Weights of a small GPT-style language model, trained from scratch on English Wikipedia: 13 layers, normalized queries and keys.
Each number is 128 + 32 x the weight over its row's rms, rounded and kept within 0 to 255. Layers, rows and columns count from 0. Numbers have three digits each. The size before them is the row's rms in percent of the matrix's.

# layer 2 MLP down (transposed), 1536x384, rms 0.0538, rows 1292-1340, columns 288-383
100:093103129132119179137123152103111119097127102138109109103114158105121102143074080081159160159125113151164115144127116077112176165102108159136154113098080118141177116097168162072127115152128200155185127154106121055157153117142093123094134159066112123109169124141163121151117125086112097083
100:154123089163176144133146067132113143151124132123102136150094084166185128073201102123100073120100069138077091086079141103115139115149159163116079123135177130147084113089109171125153135151107090134095135080135091162087113136092130126112119169103193205176074062173176143151135145141067144139
095:133130068090102131128132120125135118123106181098132127145134165158182194137037113128112135202117097106144133081171138118148182120122127161153119238162115062113111134137128188144145095097188125141122185131162132103105119118073112112127123148133117090107147163101195164095149083120149147136
106:052136107164105083169167102080126151170154118133165069121128163138142092095184127148158144158114138115118109100100073160124156090142100153180102147137130173087125110125091136177137139050167104132124121127227096112106169134102117115132118178170065039103136067116166147047111141111113140136
102:101141122111130166151097153138063141108020132126148077132127174140130190137184153107158120195111151098120100090115164191078146177111154134158144095137107138097090098123132144100153106081116153117113053145074145171116147062129152128083110081126124154092131141158088088111123129109114200100
094:153167089214132088126112106089056140056137099125129131134095130115138199134097121158147074173111129147150113094132069183169086093128140118146118197180103158175118170150049069106112127153113121121125135178108109122146102196114074123061100164154165070109114084156165157151148126084100171075
104:137087139135093116138093103196138103164133106139117153120138157109148113096055097114158125160138179080136100104164107170143112141145177102152163146131120093134163130133156109170162135168045109061187088087086106112114128099136140163120088111151120107033187159098121096116093114123113096129
105:169053165084178161154111156090107154098184139135144037111137116092100146181054145120168190096141119116112087142111149138156160146137107153223148119130081148146140125148130176185106145072133172174082117173119138174143120121112161147098126115166096198149180149153156070139140167086111183152
105:102138112122152113134127133102127096117166183073138152153140164193124102117075146162145155170164123038085116165199085136120125123204088090133133070104091114145199136048111185133190160115164096138068130027119189076167118106174109120091117099117130112166149096141133108143108183123127206114
101:171117201080142149144094069095097144164132166211150128128090156109171148099116123112165111096162166109152163141106118139114134164125150113106085116117073112150170103120080064156091122072119181128120117151160108155153121164139134170156112165139087109090126146144106102105123130150140056111
095:099152060151136185080108136113097100163153092130174122164125096141114163101123152108170177128131126131110099151195143095123151089177122141159089115147093152096175106130129127157164135097127116130211157107180127152085110180076115086101146065119097123135106159169103098210086128080154135129
099:119113139123119169144110096047127188189178136167115192114091173131140056127094089187150173215114237095207117118124133166110087129123117151175147174118125120131101104188177106136120101165146125119141134137144147112087095126120120162117085132142102071179187150109174132059113143100076118155
103:140132143151129158017101080088147163177172127103127177107130091129099099091188096090126135138141115152132103200115124141111100082093171154133166160140167072109143103117091152114173115082130151128127142057152157123165135097110181073129111144094101092113126108082130176123163112146114145134
096:091187132126130139132094189101116118121100142164172169121140127170117097084170114125147073161116127156169146144145143131116054113089142128116098144187022159110132145115164133127140160126122127108165073108082153179130089135115121125160168162177183098154171135121132052110119137136122080110
098:133149072080092109089090128173151132170104178143090116105180115091110154104161126198098139134162181094130100092127139162128122129112133134162134139090110104140126062135110177090050127150177159121092144115193082064105110127192093086156151144108160155104165139093159035138088159144141091104
095:128110185099149141150187068114112125185118155154160135119133151176144112121091161066210155135037146133157160118087144133150118136136030102084111099185140108079140146027066134153166106100075163124155112154129127121157132115109144132182065199177124120068115161114138111100129158153105127164
098:127167117138157138174126166134097143112095130052094137162055052104117169129125136103070102207133203171062120127126208118152161100145155159125105144135136102146120179184160163086087150122182114090110132094106154158138125114138150147132118121127156159138119113152102159149142088122102098139
096:128145132166102149170151157132102085078086072140130116094122171159093105144107111164186094089132142098141075115104108168091109127096110134124031132166178091105115149120147117106105111118099092125137100082173148166090098092131080093152100157164056094166131105105125186152182118113141133154
092:140105180138156113093148124122096122124101168101107113180107173197166108091123118110138105139143176076153101114082137164117153132146091144157100117171168148187116158138127151141117176129097127116110130065089157072144107114085123115138180118139060087082151155160206099156064109087170144091
102:144156164115125173084163106162114160163156141104153125112164131131147134094111201089148138119147155129063146164055132129156187131150177121203148173116154133113116124132137124115143106072114169195124144137173142155197175119115126164090122107115039150094125094107158092136159175121080070109
106:104113111123169145128140099131110145197096147073134121080162127134108138156184196111138068129133127090096177133106124168099106109131138170115131092133129118126143078152108037126153113091191101163103105140144146116098123135099146154167125211167136130069111037097161122146172087104211147107
092:124123136170096073160121216099108175148150098110099133131092120201124151123154161134073084065085100180112102145132116077129153149063167156195124075140127119139103126171140190121126207090145103085147144103089103175092094138177131139106194148128145096136140106106141102128064138153150099108
105:073116153122185144142159090116112065109122095145159142154105099160101163104088120164152130142152092101120144123115123127181154134165137113147134148148129129181164173094052109166135202114128187081141169172184130094093148097137122091150151093121170135129159100092107136171159187165070139172
103:103140072096143137105128137123101200190156193138135131056134162104093169127118133150136077181151186152132155063150088100192067114109124226192160112142078069133175119149148165115120158104169118134152161137087107124145096108156081122070156103160148181148086119177157118211118129043136120151
097:057120128137105104110211152176162095119152173114113128161139107116130160149148092108142119103151114167105102137161126151102116133152087145150134108130052135117136072082178165215177126154122067108154070076110088118111132145105117149122133117121117124171145135135103100120148112122144152168
111:100120175077103134162130095124093119169108104170146135127101125113092120113124132171133063131143066166104079092148111117159121144170144135120104069181127140165182138148074115112182147126126129095078136134197141144121112064112090133141198067167136149119150165119107136095120149053090136093
088:087099157149106156112131063190130125121164182137077161134138168143150176123142098138172143159084085102103118135046153189148096117134112083085172134106132137096132126139124108134123115141080110106148108144140159115119060117103174158159176094211106138123115079162159101136075116144154084134
096:167114120166103105078145165058166150108216146094111124175130131104129167101100137162031082190181175123135119109113122091099113138104152151154162131120166122156101115143114124098114136087133100113158133136135139071171087151186174100199154168111181120161085109105099160134130071118144132163
095:180115131109127105133045153177105132120101141170142112097134107116146130111073156134075110160183157186044120149165158130115109116135137146119116127108122132140150152122134073105172122169136096151133161183092154105110077130124110139136122067102152142128195119144143148110116072152142131138
102:159078123140156112138053103093101152048170125071154136168176116113120165167097122101103149134151133152141185131167064128105193173134128112124106146144128203158123161070149105118172071125090142091132089117106078045171129105104171145118104122040111093116138132123057062134122156131098076121
108:174156139116106120106096194168121122154185160090100139170169107142100136132191115147130205142104169105114130194171130149146156135135130097147112133173095112158125144159110143141140119127132160115110128067144132089136117144100055085136118107125141122112140106087179126124137079130126171116
095:095077103150128147115106146087099115064147086159131104152146147173189185099143146131108135136093076165175124145113138141123161151095149085131115127127123094137122141123095055135127156134122082116088155243109131142142104079165097119159124061070218138125140149080127117168170140138102121060
103:184163142165135118137107133118173141088100177125075143135135094093163120101145158184123104070171133121143103136136115114142136092127116083110081141106106155139076122144163136108097143173145100166115162111118167195127067103155085183122167133139109144172205164148170105100117117067131118177
098:087124100141099157132161166136187114123011094105140122120128167145124137113129137047135173084076096134144172156089148117111104103087112180116149172134116121078136096098120142198136172049111123155094181165160153087149114080093152135138105153117110117147106199095177101184154144151083162125
102:072133051113083180168110115127206193133148136124161183146109098125098141136188241135093155131189196162101069115112126107199108100152114072123168158185125094139139139126151069145140162106167145156173121151096081143068093146127179092109148157067188150095113125155151118096130071122184186133
096:144085058074156079148101127117126105098107092147128142123136097124127112131143137141113110143140108112108063182145078146100106092079157147153132150144144113096068109165150144072102099112180135128129131088145128179119075162131114129144114186140175161098112133169145151161156143094159129154
106:130140089132113136083149117120103112186110141085159125110150150165128113092159148142123112109153136137047132131129147082093138127103119145140110105162173152103144149114084092127124096142158091096109117130151148164054109058136064084170147105079186145124136130119128187118156096092189119131
094:125095135096145100101086127145114121118106172162160151152127070141129065089068143087149112081109056180116083088041083118090133117124108208108144084114126126154120136087115114088188188150063077121093155099150180087134146114088105111129126144115135167112127132195093142132119137123119111146
097:101157150109154114113122111140114116120127133166169131183138121120173121116154159054145056133084123135186122147146144105140103125127140097119129132197050137117160145151090186105156130124106089099076080170155135098150097125092177110188102084155124121150137142156131111135132145113155134066
095:139145110070127100091123161150144102143123119208158146151129108074077120143154126137137131105135160162109102150117106124118126162092114074124153106140132143165151105219095149095126096149109173108172161153136106119068162136128078084099185146107138158094112123139109122151134193124122110155
103:117149139130170151079150128154110125154147142129149139201165081130104145117049092101148148162116143141117095134178167131141084134194112165213059119118122219125134151103109143090112116138152180082141115112136141133048091109103152140094110145140104136112085129157086101109117129154120078138
091:154109112165166101119141171168163123112215175149180074134092104053123184130203181151134122071154115127103099084166153127153149145066220162182152199143187137161140100110150171146105115146173120099196152090128100118070142148140122146046132051127139133126141137195123151136162102156152116185
105:170135172152168109088130176171091155125107134127161136137188093139124162118085120086161140125078117178107135177078089133139080163112149077153112148115122105177134206183102138151140110094107144152132103169151150136119112169133091164136154113157137155131139108137194188189131111140102097158
096:101092135116128143105066125101114070121108184119150116087139093126129129153101100146089092157177122185094100156154125131118126145151106131160147166109105097078124113087131121095096139115122073152125150105127179100108078079159089103133137063078129181142131145096096129190172120067090158127
096:136094106196134055099136163092091104074123123125137124147161067084056100155119091099141158099157057124158121125178127122127114134153083121140062112104110087098144077211113135165152125142088121103123109149124162135109162085135107175127119132194143160103160149160127106193151162140170121130
098:147114140132158145094144141208146129125127123156114138127146009027105139133129157123120186101028072073124124127178124203139163147168085140150140121102125185167131125086143134198135077098112117145161134125146110122103147128094126140128136168119133181150117108143123132147100112158167192155
092:180120089150120134105100102093072115114193123071116148162135109116117101166164137171158106083116137144099154102147131160049136156109161167156120115125060149085047120130178167144127128169081075085169081083118140146049093167082130123197143163152150103115161142163148124034153114125154114139
093:112147161111125107083114142140108161120088121141147159153114146185118044082091113120107100084134126104129146045089148154113182169160149110089097072082134104124127139126139090139153137119109232138111099095133115119175104049073139117135088131162157097098109162079101117116138127061103145186
098:137146117135098103118167133169119125070145146189113180129046130112175109097129119123143122133120109159088116102123074110090168172084125126132128115099038150144151179112182117122181068156103134112134156083139155108072111133094153144160119097139096128126094122123097129141206127091154137180
# layer 2 MLP gate, 1536x384, rms 0.0698, rows 1293-1340, columns 288-383
105:166106132147137148127147165092194179114119147093135089112218082200189108133131099142106123188141106216149063138140164152151099148125118164103103140189138167107155057109170150119127165148070082123137103132182086144118145145102093140134103129122108182133145130130176128044129155150127109107
099:088120193193095148130109085153148147093130134137160075150197156125151045135117151123062184171100104090138134148172111167126100123126129069144142188152128078115117108129138126142144101137104128154122123085105124121160135157111149113148108141169107123160109168096144210146147120193147132120
101:113104043111154170137134099185120162142080126118106083139107082118111146092083116163124178178155105133177076144201120170124142159167117132136079083206120111140176174096138097107186123163093098132153169154149134151085151154064142152143096169114135093127126110088097133093105110087135098125
101:117193095164126105161113126149112115087190249165106122072108116089067149156096135104124201132127106140176125158124112103154195180185120151143090119105169147113165135084143113102138165140112115057070059148133169118119104137137067150146123179101119094153167120092189127094171156120174116115
099:113095174131116136132128115217216122127188139067092097081168146119091137138142125139118170088124101143088109160115143135156132189150123126115140093146152141106124112101140153146151110162120162131126077135125113077051101061145131142159092173116078163152147114132103159087094111135127129158
103:123121102182101125135114098112129137122126160211155085096158108173088186186136131151100119103157143125171145177105155101160068092186152093073070176132177139079150146147154099118144121122187139109158137165205107110140110159167139067131114126119087147151105126110107129133153119158092134153
102:124120133085150081134163103125125125105122130167142103132157132144205100149056117081156133173156094108082072112136131151145116102117137141075112117125131168137152134139079132105044194124104122138108106156152112200149148108096115171082094127106102149178113186123184042092098173082118128134
098:142141147126147089152100141159142067090170160124090131160152085184100177100109133102134110127107146167102147098151102078176078157115133131169061222142085152103158185150121093141229084141161136119167148160169126160128142146128183097139130139130139121115112169128099172048121134135153111142
106:078171119102153145175121162172175099119121109147124090136161080098122117134144126107146206168144149193062124140178119098150149155152127167126096099144081152117168170097090125107137112153132119061142095110111134134118081087144083124182092106123107180121158059119073106154145149079146145106
100:079116129140121110123207150120166101135080100167115126107166132168166123107100156101098167115141118141116115088149122186138150135182111157149095110143132106100191060129132162173157122103122087130164126096160109163162128122081106113083132080149127152163137168134148070177072135111137104170
100:132132125097249103098174110084119149150162100133131111174148162175197148190118119193118146110137177211077156105141162064120168083142071125094077134107074164160156140153098122119160118109142172116106152136139055069153088122124166148075107173123101109166108149161154130136115173167135087139
099:087122144138176159099106112111209057152141113115135106110141115124098118091136099111154135155153115107141095116127180133162131140166092176121113089139088056086127075171117086045137067109142111098164178106166156154144159071177187135213082145107123168170103116057104192159120165139143066157
094:121148148092134060078116118164132158142139154154108089100139126103109169104090109127129113127179113145116079078114190070144129160163132096125136110134121095136178128148094082084156143107127201104075183136133082117098125138100120121086064120096130155107092140124163161070148167122150165199
095:146136096129145087146152143136120139120084120133081096070105103154183154132086114126075151143184137156072131186149132130106149110109128117108101194177061116082143111156131124110137085130116130087158141156122134134098085086156153137127147102087084150130101183084085173157161133125138121131
096:059136199113059173082119106138142129084142124087085094113131118124089132078185068116117177180100061108115117149088110132176154149169102149076151159142140176139111103058099110085143107107154141141117120119166145119111167066123129142165142069132138123106162130092149163181192079132141157174
101:162142130126077102160144148086176075101102134141101118125185140131159083130078127125107160156102154125156119090095110141174157138168099111086123180165113074087169082158131164088146142122139121129156177211206155139204137106184129141089103149102074180140152117117169112109192148109115098117
094:111122161137128107114177121172185114135160154092072111086119096126136108144099104076093151151108070205073167099168139099187141147187133156074116092138074133154142118140080106120136132135191147130128115176142099097164114066120162153137100072097144132144187175117150181106184156128073147156
097:136119144130101138194110098149190115116116154160191108121172121120047147164130091131115138144136139108092110139160120118095102142156106153128115165112096096128160125166141103106133077100179129114175120189167117142137111141145179098108097113058166156155136053106099126082150143130150184146
104:106135114090165130112087080122158103149141149127174116167132104075155172098148182154122178140118162133116108154130117144152127058161088148114124183140091146032161087107122102138097156056179087082096152146131103073126142080098124183052099113076196176144128143166132096117136149103101118146
096:172141127176179122143189102120145151122162103096134151103141104130168143134151116139135183092146169132074098108139083144122150145107132139120077104183068147095149096173146116120130092090176102137093194163159112169117141161221152180114133095078115174157090105183166161140117129148150115112
094:133140149139125115140100174136176140147133138091151078140095129183083111152133164164047128086145103102182158117115134098138084159134112092143127102126133104192145128192126126146123207133090201127055121139142128100092080136122155074162188121170191102109127124089101115179102066165099138192
102:141132146085105078175098082101112107105081144164124158156176078172130110151158136100130118177150102107146120137116116121121117164155138155088137096128098164133131112101155102172116175050114078115093192187091173106151132145137113086074085155092113168164135097110121111118165194105187143122
101:166073129123094108157100093085207123114133122132102148127113095148115140119077124140090167191139121153165164095105130161142104188137132106142133146148080108090192156098075126146106109095113137140193167173149122160121109136167106158137019150092138184098106120117135050105128116095154069143
108:074099122126151089112146164128138140120112122083135065119130127152089178114118190134108147074096152160159102139207181114175111135113114085079027113106088191138123119170150061124154097139106144134120114171155128082106161118097101123116190151113093103133129165086144154030109117140138119131
106:195081141072135071153148128130137099110144109095180191173173102167126174138053150126123156102091140166141127051098121126203185177135164135108060112119131160128126252058115100126145086132136125090158187156161128095118143104105152119180098109154120177118148079109141142114116164135108120104
090:092114139147097140119145130096131179078100123081136102114116171133163158131155055136083122088133119162092136163100148144068151133132166064067075144170177118159131094156120098149154132140064163132161081120147121123098088117160113050077178134125135148123106131121121161114126133145126158142
095:135153169098093095103114158148138169110118139111102105120125107130135170127111153073085136153150127146099167178141156148102123154180161178161106077139065082132124136133092084083152117186141180068095064136128076169106136106098126133145142158112153107152174147063084087095117115127116114160
095:137098156135140126138149117175112171115122156120132159114107147174068131102006128152129163202145059092075157198134114111116115218123129076119134103129133088144162135072119114134115099128104116105141063135139123144079195171114102128117114100079130108137173110155151176141134140163175101125
095:133142186074192088128183067094090115135121193131151118121104117102139092121100129110107137141114093128093067078163117084109148144163139199117117104118103131140174157119134129124122121139098099131063098159140103137179108124163155115129066136058064069112164097159099057163156108114112145158
098:188115080130135144137086158158125184082133147148104121115145065116132115110177132069116213215142113104142127154166136154093119149134145100154152105150093128059134141091118158114172086150086170087099080138135120107095074158127116109168075131093065097101124129128113118143082061094165112068
094:136147163116140184064151148092131173140155103159137062130159108148169122094126155157111135155141168128255103140151127153105131171119105144113134113171099050108156109140129082088174044163134147090097072143140159083113200170120124099134148136168096167179089091158125104135172150142097143152
106:145211146132183135128137129158122136120151120152112163083182143133195107150129178099141125130189131156126121095124144130139189158130145095074119119148191143085137122067096100133161130121157167127142187137175101148157139091111124099141069116040085166149134093085113077108172122097118071086
096:171131115078137207079108092201147067138057107070150111155143121145145149125113137103114123134068107077100108118153134134092010097123124138120150110121133093098158113170096119128117128110130152139135136181178135115184131093144118182176145143141139111186116176125141148175134115098140101179
098:137191151115111149126113091115176111153134149132089120124166132111180117113113152110204150141159176159138140084132134086108111175177142133087090184152080073130140095154075091110160129087138096103198108120215172151166116099116144107118098167107145136113179164059086144132158099075151122141
100:066095120087120162146162139144121102088116143162078052155129117116131106096125097140116123086099153121123092140103174106122132224123071111172060120157162165145099131108177119137149181106107173110125139109109136109149154109125122099193136114077126086153114108108114173119102168128154103114
108:194107121070135109148151139118163149116099136178112130125141110162156168145155122117146128136136133085195113178120089060188108149076118110138085118130090137138137122063110132114127083143131184052154196120136108108155187147107103119078092169082036090053106115155162089081107112109127126159
098:070162118124153153154167084127113072137136150127148157125162134103158101144147181075072109129108066136122079186096093140183167192160126098137090102155102101098126098127129195147173127139092098097094179118137141142166180151107099162121136139121083230157093114075175140113126226109097113157
098:148175117130092181113063115134077127092129146143153101159161138129140175129084169102079202187124192120103148119162137128125129137090123078149070161161156100122129081097083131109141184071139117114094103158198091125169111167114116154098144124079106163152132131067112075084142111101107084122
102:191193170135116172079148078201106140135112088116114063133131123155136123106149118111086137180132031111093140100162162143108101208102156148147132142169148145125138086112168132144153087125105135093150092107153112105116119192122080137173170134158107160116164151148163124200115135167105114161
097:141120108133192125122136176161106088144077170172143128136150097177134140124097065118094143103070069164148070108155138134115113166178137160135078198164091140141129127053097096074137103169178119109129104148198110154090116117142090158170123104074110135110134072108163180146132147158139072108
095:063138078140151123125120066179132123081122128162180065165113163157109187094049121142137073122174102061115087126130092118099133119140156161114092184132155142162115172077119113126115155105108099118119160115103061048097086117195168086157108119171153108104099120136158164103108166141100167157
103:156134114104136132153148126082099084096153105115082107097143092066116113130104161134055139197116132075138164131122177097134127158154120081129043124136069155109124215142100091114127109171167143113172115143144059073139060084114165114138077137073148138089078134152131091160169130075129143116
097:126142127120169120117120128131111107153084132182145088099098117118208105101120156104104215138149090213137126109156164093065139157119128117117106112126133098108111163065150044156111075090113115113129192137109136084132130138095102162101082132114195165085103108112113115131130211144195124133
097:159124130087157139131141161168157125098134148084113076193134073123097176114148150139105104071175136109166113148105096073140124140105086112139066139185094155138126139167084103106162106114143171133120120115169131156162113157175152165136111135130152132129109106147152171115153100155108109169
098:116152105128175099095084133157153130173154106166157141111186114095100115128116229189074155126134164115113171135085137128146133167113140083208107151161156101147148120146135131132127139144129145157122112058138055095173123105117129090186139075129131136121116094071166149135170168116107139112
097:184134147151120119148166189170150140157193119115135120143160114100177062153123099121131183172053112152141083156082080131181161102139095092104155143174160082148145155145157168089059138153148080119142117129169096114136172116136094120129116125111082134192192154161181182139136189138109085167
098:089146158130141112140131124118127157108129134100111088175082111141141124106142144122107110130149088138124096083105179124145163145115108199136102137107177151141114126101124136170145137167086122066099180171155169172168168166128213096127101164114069124132095170130113126111147099126160147118
100:101154088042129108135110101096157117112143140155132130167098114096100149167156177077124127161130105183114134149109084124085117151188111167123157165190094080127200194060090143101123127106135104129106152214145067137138127126127111133083068118088093094132098181100128150124188061084103132170
# layer 2 MLP up, 1536x384, rms 0.0704, rows 1293-1340, columns 288-383
105:147129171075144111120123119092130114112169129172096140107102130035072090141129177107098163107098133116106162138117055163140175124166088071182149118069166137117128137115166128152136127101149135114081160189113172085180079072133174146085069085099134067081095150096118175169151102124091129133
091:104134150134111154138161136131086084182128118189116131066098143133118073126167171166141096079150102088068090132122193131132115149161115132198157079095113132141133115107084121116120201172129067150110147149123129137141149152143151180110114116102179110161097164139113124124145096142080111146
102:103116138136084138082116092133098165128201145158169106108120152153108164119162175107119099104138092127099086162153145150062111137153153152086116099117132063149164127102114182199102153097093114130051066075126081125101146148206098129144125117193123125067099181128140106090146171165107187078
103:157123112153152134147125121138112100125178163121092127093151172124134087124112163099103182091154100107156127103121112116104138102114097050096141113109163111184064106122141107096146133101081128134123153134126125051140167206081148162164097187121161153176142132056164165067064150149147116102
099:103091128109112121128109177141206069174178125171142132096081157110095105112159117139126157136095139094115155155109119152177137115140138142116105149105126157095113106118224127157154142144184179114162096091102129085105076070154134115178141117122114114093158080145167169106154114158079102146
102:129168109159152140060147108169119158083111167137115119103136141142119104136176142086107123129170142074124089126093132164114115223138132125166066128116177174109080152108084092144146144159121160142154196118186118129148144137155183149127070085150146144154120072117083130121202112076123151184
106:079138156104085116145110127189108216168132132062141127164148116086128193076164168167133097135152138145106063177142100155122108183145162167162168109086146154128143174118018167114145082134154067109149152052146085091120160114105088092124095130210186140091139176137118159055159117148141120098
106:094175109125111122121131090057138143084191134132127143170085125091170114166154131099136171182139142178119191098121169115137125140128139149125125150111174181193056166127124117079104127163138087188160119132140090126153113162156124100128163180086148143088105140166128104129176089144107131107
099:139137115088138117101162113108088136163084138119135171164103096195159105035070072134125131131112074169136072078096168152140163146116023161098171119119152059088153190175159126089129148192129095104095187119106181130109137114078107117120132122118113085177199120131135067101045158126131090112
099:197170123106193097118168121088119092134168131103147135080108125110075099137071127128137095093119114126114183117075067143101109139134151195116106102133110154179097151103069099151071127152134078107107072157119143125121151121128172083163104179164122145103149094115119137105153115135123109115
097:111198168144133049091146127122197129140116133114108117072156159123158118108156147105111166069184067128075119111143100105048114126144106135154086070105112093165104178116086109123164078147120143138125093122125105131200200090119149060114189128102109193119089114144151163113137132135142135145
103:080161229135162146118112172116124188105081086068136141169151125119156140160075181116127114097155150171118180104115145093123085037102116114089102211151077142121137103121115135139130130084130138143199083110084097112127117123160144071089140092121163101101114120203129113171128134112112178144
099:113143065093074107112137187164133197211124136230132113082110145085086088114131130133067089119110090127151103148112140064125171134112187097098141139141126116107144164127091147110095159113064155175127165175108137194084130121106138169120163099160134134080095142126139140135140160141114173195
096:109101056114175106137069136120142107163156129191131152113137140200135151159066125145198118127123097140132137173143138104115176156129135152119164108119057146129129206118164090142116080146081156101117103116092186133106092096149173136116125106145145119093142136159083148104144089140114140047
092:173154087098151150088102171129161105092159113138179127108088137068150141114160113133093171136088096128175049102125129125114163120090127125175165173116104152144172144178168088112123118092152133132130169122126140159143128098106150172045138131084092106138136090088149129134114182115160085112
103:096063135123147153116107090134150092184168099138153116103102139204106093128158132125135137078163146137144138147114114165147133167159115051137144103159146157163148132132113124166102132140091108113095095174121138130110138133096087149113097062113151135115103158084179133126080101227128157135
096:170112144179161035106145123107150093197133094183155157107127175130141111155109146080102128107144095190089175110140147094143099123081125114113156126134126125185129080136089139106120157152171144135093070104108073144113141143151160073144140128213163160150119152135130151176128201110111121174
093:118134107119138129157152105155178111174146168107153143133203094165116088139179062174136138142134094087144155098058160094083115174135073162122136121098154139116114146161172106174133121101124145131211155129131101192113139107158191096133144173130135133107190134163077134107133106117123161180
099:103126141148126163076117125155087172136139134117131098127113136152138068156118173111113138158112125137115101088193143122097049129092117127179117028067136139097156158189136124106186087150124134135137128103192106099167169102138130103180119137170084125146079110149111130106105142119148120142
103:176116116082143088170117138132096106116114108107095085194138117128103134091115142148156148128039153088112129110160048088138087135176091114166158174125120128141122177172132115129079056129166159137145064140128118116170169095127164149084096122170153087112121140102159222151118111142132072172
091:118110134112144166094169087173133097140101108088119054134137137102146104148098158126129127139154161068163150113157194118075083099120063138102116184129169119152132147085083045133137057098138133150137121137151133086137171110122161088071123110175153099120106126091120126148159169112108133167
102:179162151129119152117125103133159161115118129131116119089123115139139123169128051128152109114165143115069122168120089104127145189196081187059176088176176151092143177117170177129113120138136128135121131098100093116137105114096113190078091154132112064139124194125067091081107104120205163154
099:130103108133082116179103150122107079104097144178095133125101094188169165111117153092148109172141146099095079144148184132131174126141085074063156118127116151191159124094121125110197132192110154162120166090150132091084155124107147128216066097125143114151126130124121134034193103163201123089
107:166134099116122144142080121098096188140179134161104170152144124110135122179111113123115088134101148111183149112106089124147126091167151169143147132146112112115121195121124173139117111112159078115130170125143158132175145108117170165135048147174152122131141153174164081165140106073099136098
116:111126143108110129048113119026034125151186127192116122092110161082174135078109111137083095132119127071109160114129096136097134131177137118143127147133132076110100117134093130111121191120136130178045154169130178098124133119163172198105078125095083136171131113164148145146131095148099108168
086:139148145146101143139113165071087174184164111133123144143142140134136064190134178102093156163112092101170144159194065109147171155141196123158104144176088050131156099148142161135153155141146115133112153128139105135153157152188115107127098132113131146140146127129153185132172109182064110165
096:084107123145096191133169124158176175137162163165129100144112145148172128154138146141085211178160187172104141151156135167139107115139154091162100172096122188074134114098078150144118127119145167103154114141152136083141107114103163128141147067121119194168085161135123180153167141130133133141
093:075149149140109133134151086147126097076139113131125126089142159128108097118153135116177107135112123061142144115161144068106096147064167156098126076140171129115132123126110088177114113086086124132115107121100132160135149132156058087125160189175096140123093132162074137091169099113156126142
100:154111101098113161104076150137150141095097098135123125155173097142125139173081115139201126074193133149110205157130134130151076154136060094095123178140098100136128151131085098134145120097157177121137159128124096145104161131157132140134120099169184196141090190099137176084127159133126088117
107:121084139102038147150161100073171115110116157105147165132132123154143123082117126168115091125168097111118114083082124120133124112122104175040105155224146157142165161138181104093154170114150096169142176153120117110154200100103113186152171107090090186127124088138153144117146125118119150119
091:179156206138155103131153147100118110174093126150105172096137161136124136090141171162090171125127129030062148120207100122157121095110171143128135095095114188145140124132170153115137086106144123116001102078112156083071072132058151074110148152145095178125151137143142151115116133098140088120
107:066158095152158162098097146147096097128154137066097082126115136149150130127150174073107159143154115144122155151147192148136094156086109111103095138198106136134169171068110124159104084122097138154189136197100117079076126155086160099177165097118095120087120108085065113148118138137114149127
100:120140078138168112106142138124084144105157154227094109116127069158084101088198127108070112156131119180159139144201158155142166165105132152123059142170113149112146105071097074066188133159101146105093140140140155147089114117085142129071095098112098116132217137098102109136201129107081137111
099:171111057174131168115148162165127131117172112194083134135135089093176048135091081149139124124123095140179158168152187107131095094118107113162130142070096099103129074157194162159154153075117130159101148109100134125167170114078101117158162185147097173138179141125127032129127128118133130144
094:096171139110110122115129120085115152224109179140131105097107118085125169139139154064138126029140152102109180122128185132122173144139093154137078140125120158163171142129138193129112134136128169145117088113118136181134165071106161135100106126162107151141143092103088155151149045180137169069
107:134149110194159130185135103096171171087122075083074131157078126097179118129157097130114172114146113103146119108119078096172120144133176184100144179153128089180139107140123102105163132132102115162086150083126098132168142190103127164076048094122104094158122187135153089161167153156081109120
100:136169116146092152128161164101156139132117160145110084062124133065115144158116068091137164149121240136168144128127148115136110119135149127148139139121141133116141132101108131132138138080198168125149062187084105107079138144170131118139132141154095133119072095123166093218105066154108035148
096:232103114120121136151131108104163159078160095147184182120135136064115083158118115118139173121113144160146088184090087074154128143120151110140137194115132119184151150147193146125113157159144152141156087102099136152123217120124111163084094180081161145149103146138130135094097131069139114144
094:147169133132137179110156125105105143157143139054143098083125094111143133077151159127119157167047081094146158117084127079149129143144103117144115165149105083094121131148151110111147120100136157097084155153158196145145141127097149169104099139161109127094119140129177114100142150158115153191
103:124124120138088133129109138107175132132099154124152107109112129133146150107131148104123085120139131128146111111171164123198092167142145087127100156096231121133122186193049122145130086189101184141132195188149200149135097128116193102164134111192104098102093144125109145079151103143077170121
088:149136145109093186124143118155138158148009117147119115100162114211147111107086086109156139189116083119144162111182111140117148195128127148100140081128114061179098136116105068095133071163104101133108122132062186118108137102149116133166141205148128163134167084115100162102115140084080118107
101:158195138115076119155103144117167081105104141119107128127136106100105092134157191154128128127187184110098109066102180116112129076121114163107085118131169148065123103156159104150102141169164098104126127136101094142135102140110103155167112177158087152101155142105073140101182135168112132101
095:118139116147074160076139082090146111135129163108138093114107134125071152096147174141150117135149194067113153127165170138100130178093186101144142139148147153163155136170129101144150138107162134126147175156176175129082190124110138095100155089111120130110108103090173134126151071144066172138
099:126120186148124116111123141064134151135163097160152108071123130147199153113166079180135160172096118166097114131144187169123109108086209106102166139066185136082113198123107084075089174128084141143108150140140110101074089148100103145143125101129069122115145174107113084120211153177138153145
094:123134137148063170167093097075087136145109091110161154133099113170160090089046115117153128153164147192130129148071111077130092109052128138150120098154096108123107081136104138131073147176127151142131165130073084177151103088133117144100189121118141185104144094140106156130149126129088115082
094:127156130068153117166136140176162105157075149182152116073188143150171144128108135039112152146172172097146115067096156106131098123136179102143151160105136098162157089126123108107142130099182181104107185211154105120198108107151152126092162113101102059122123152104152098164098115135087164116
099:185123076153126160149178158141133105173130172188088150083138136150099151180156151135163153174125105106133146135111113084069103099087133073121156130137144168169130202109136188147077156130129129130161140100113080110143090108100115147142149101134137157158125138153163120135082121088185153094
112:133135173169140168083139109157086088147085134130151102087160124136139127101068148172139142183148100098155124071161172098180117141091118130135098077125143131090109126145073124180160086088121148132124084100150169108134055070192220102177178118151129112097137100145096132158151193114126101156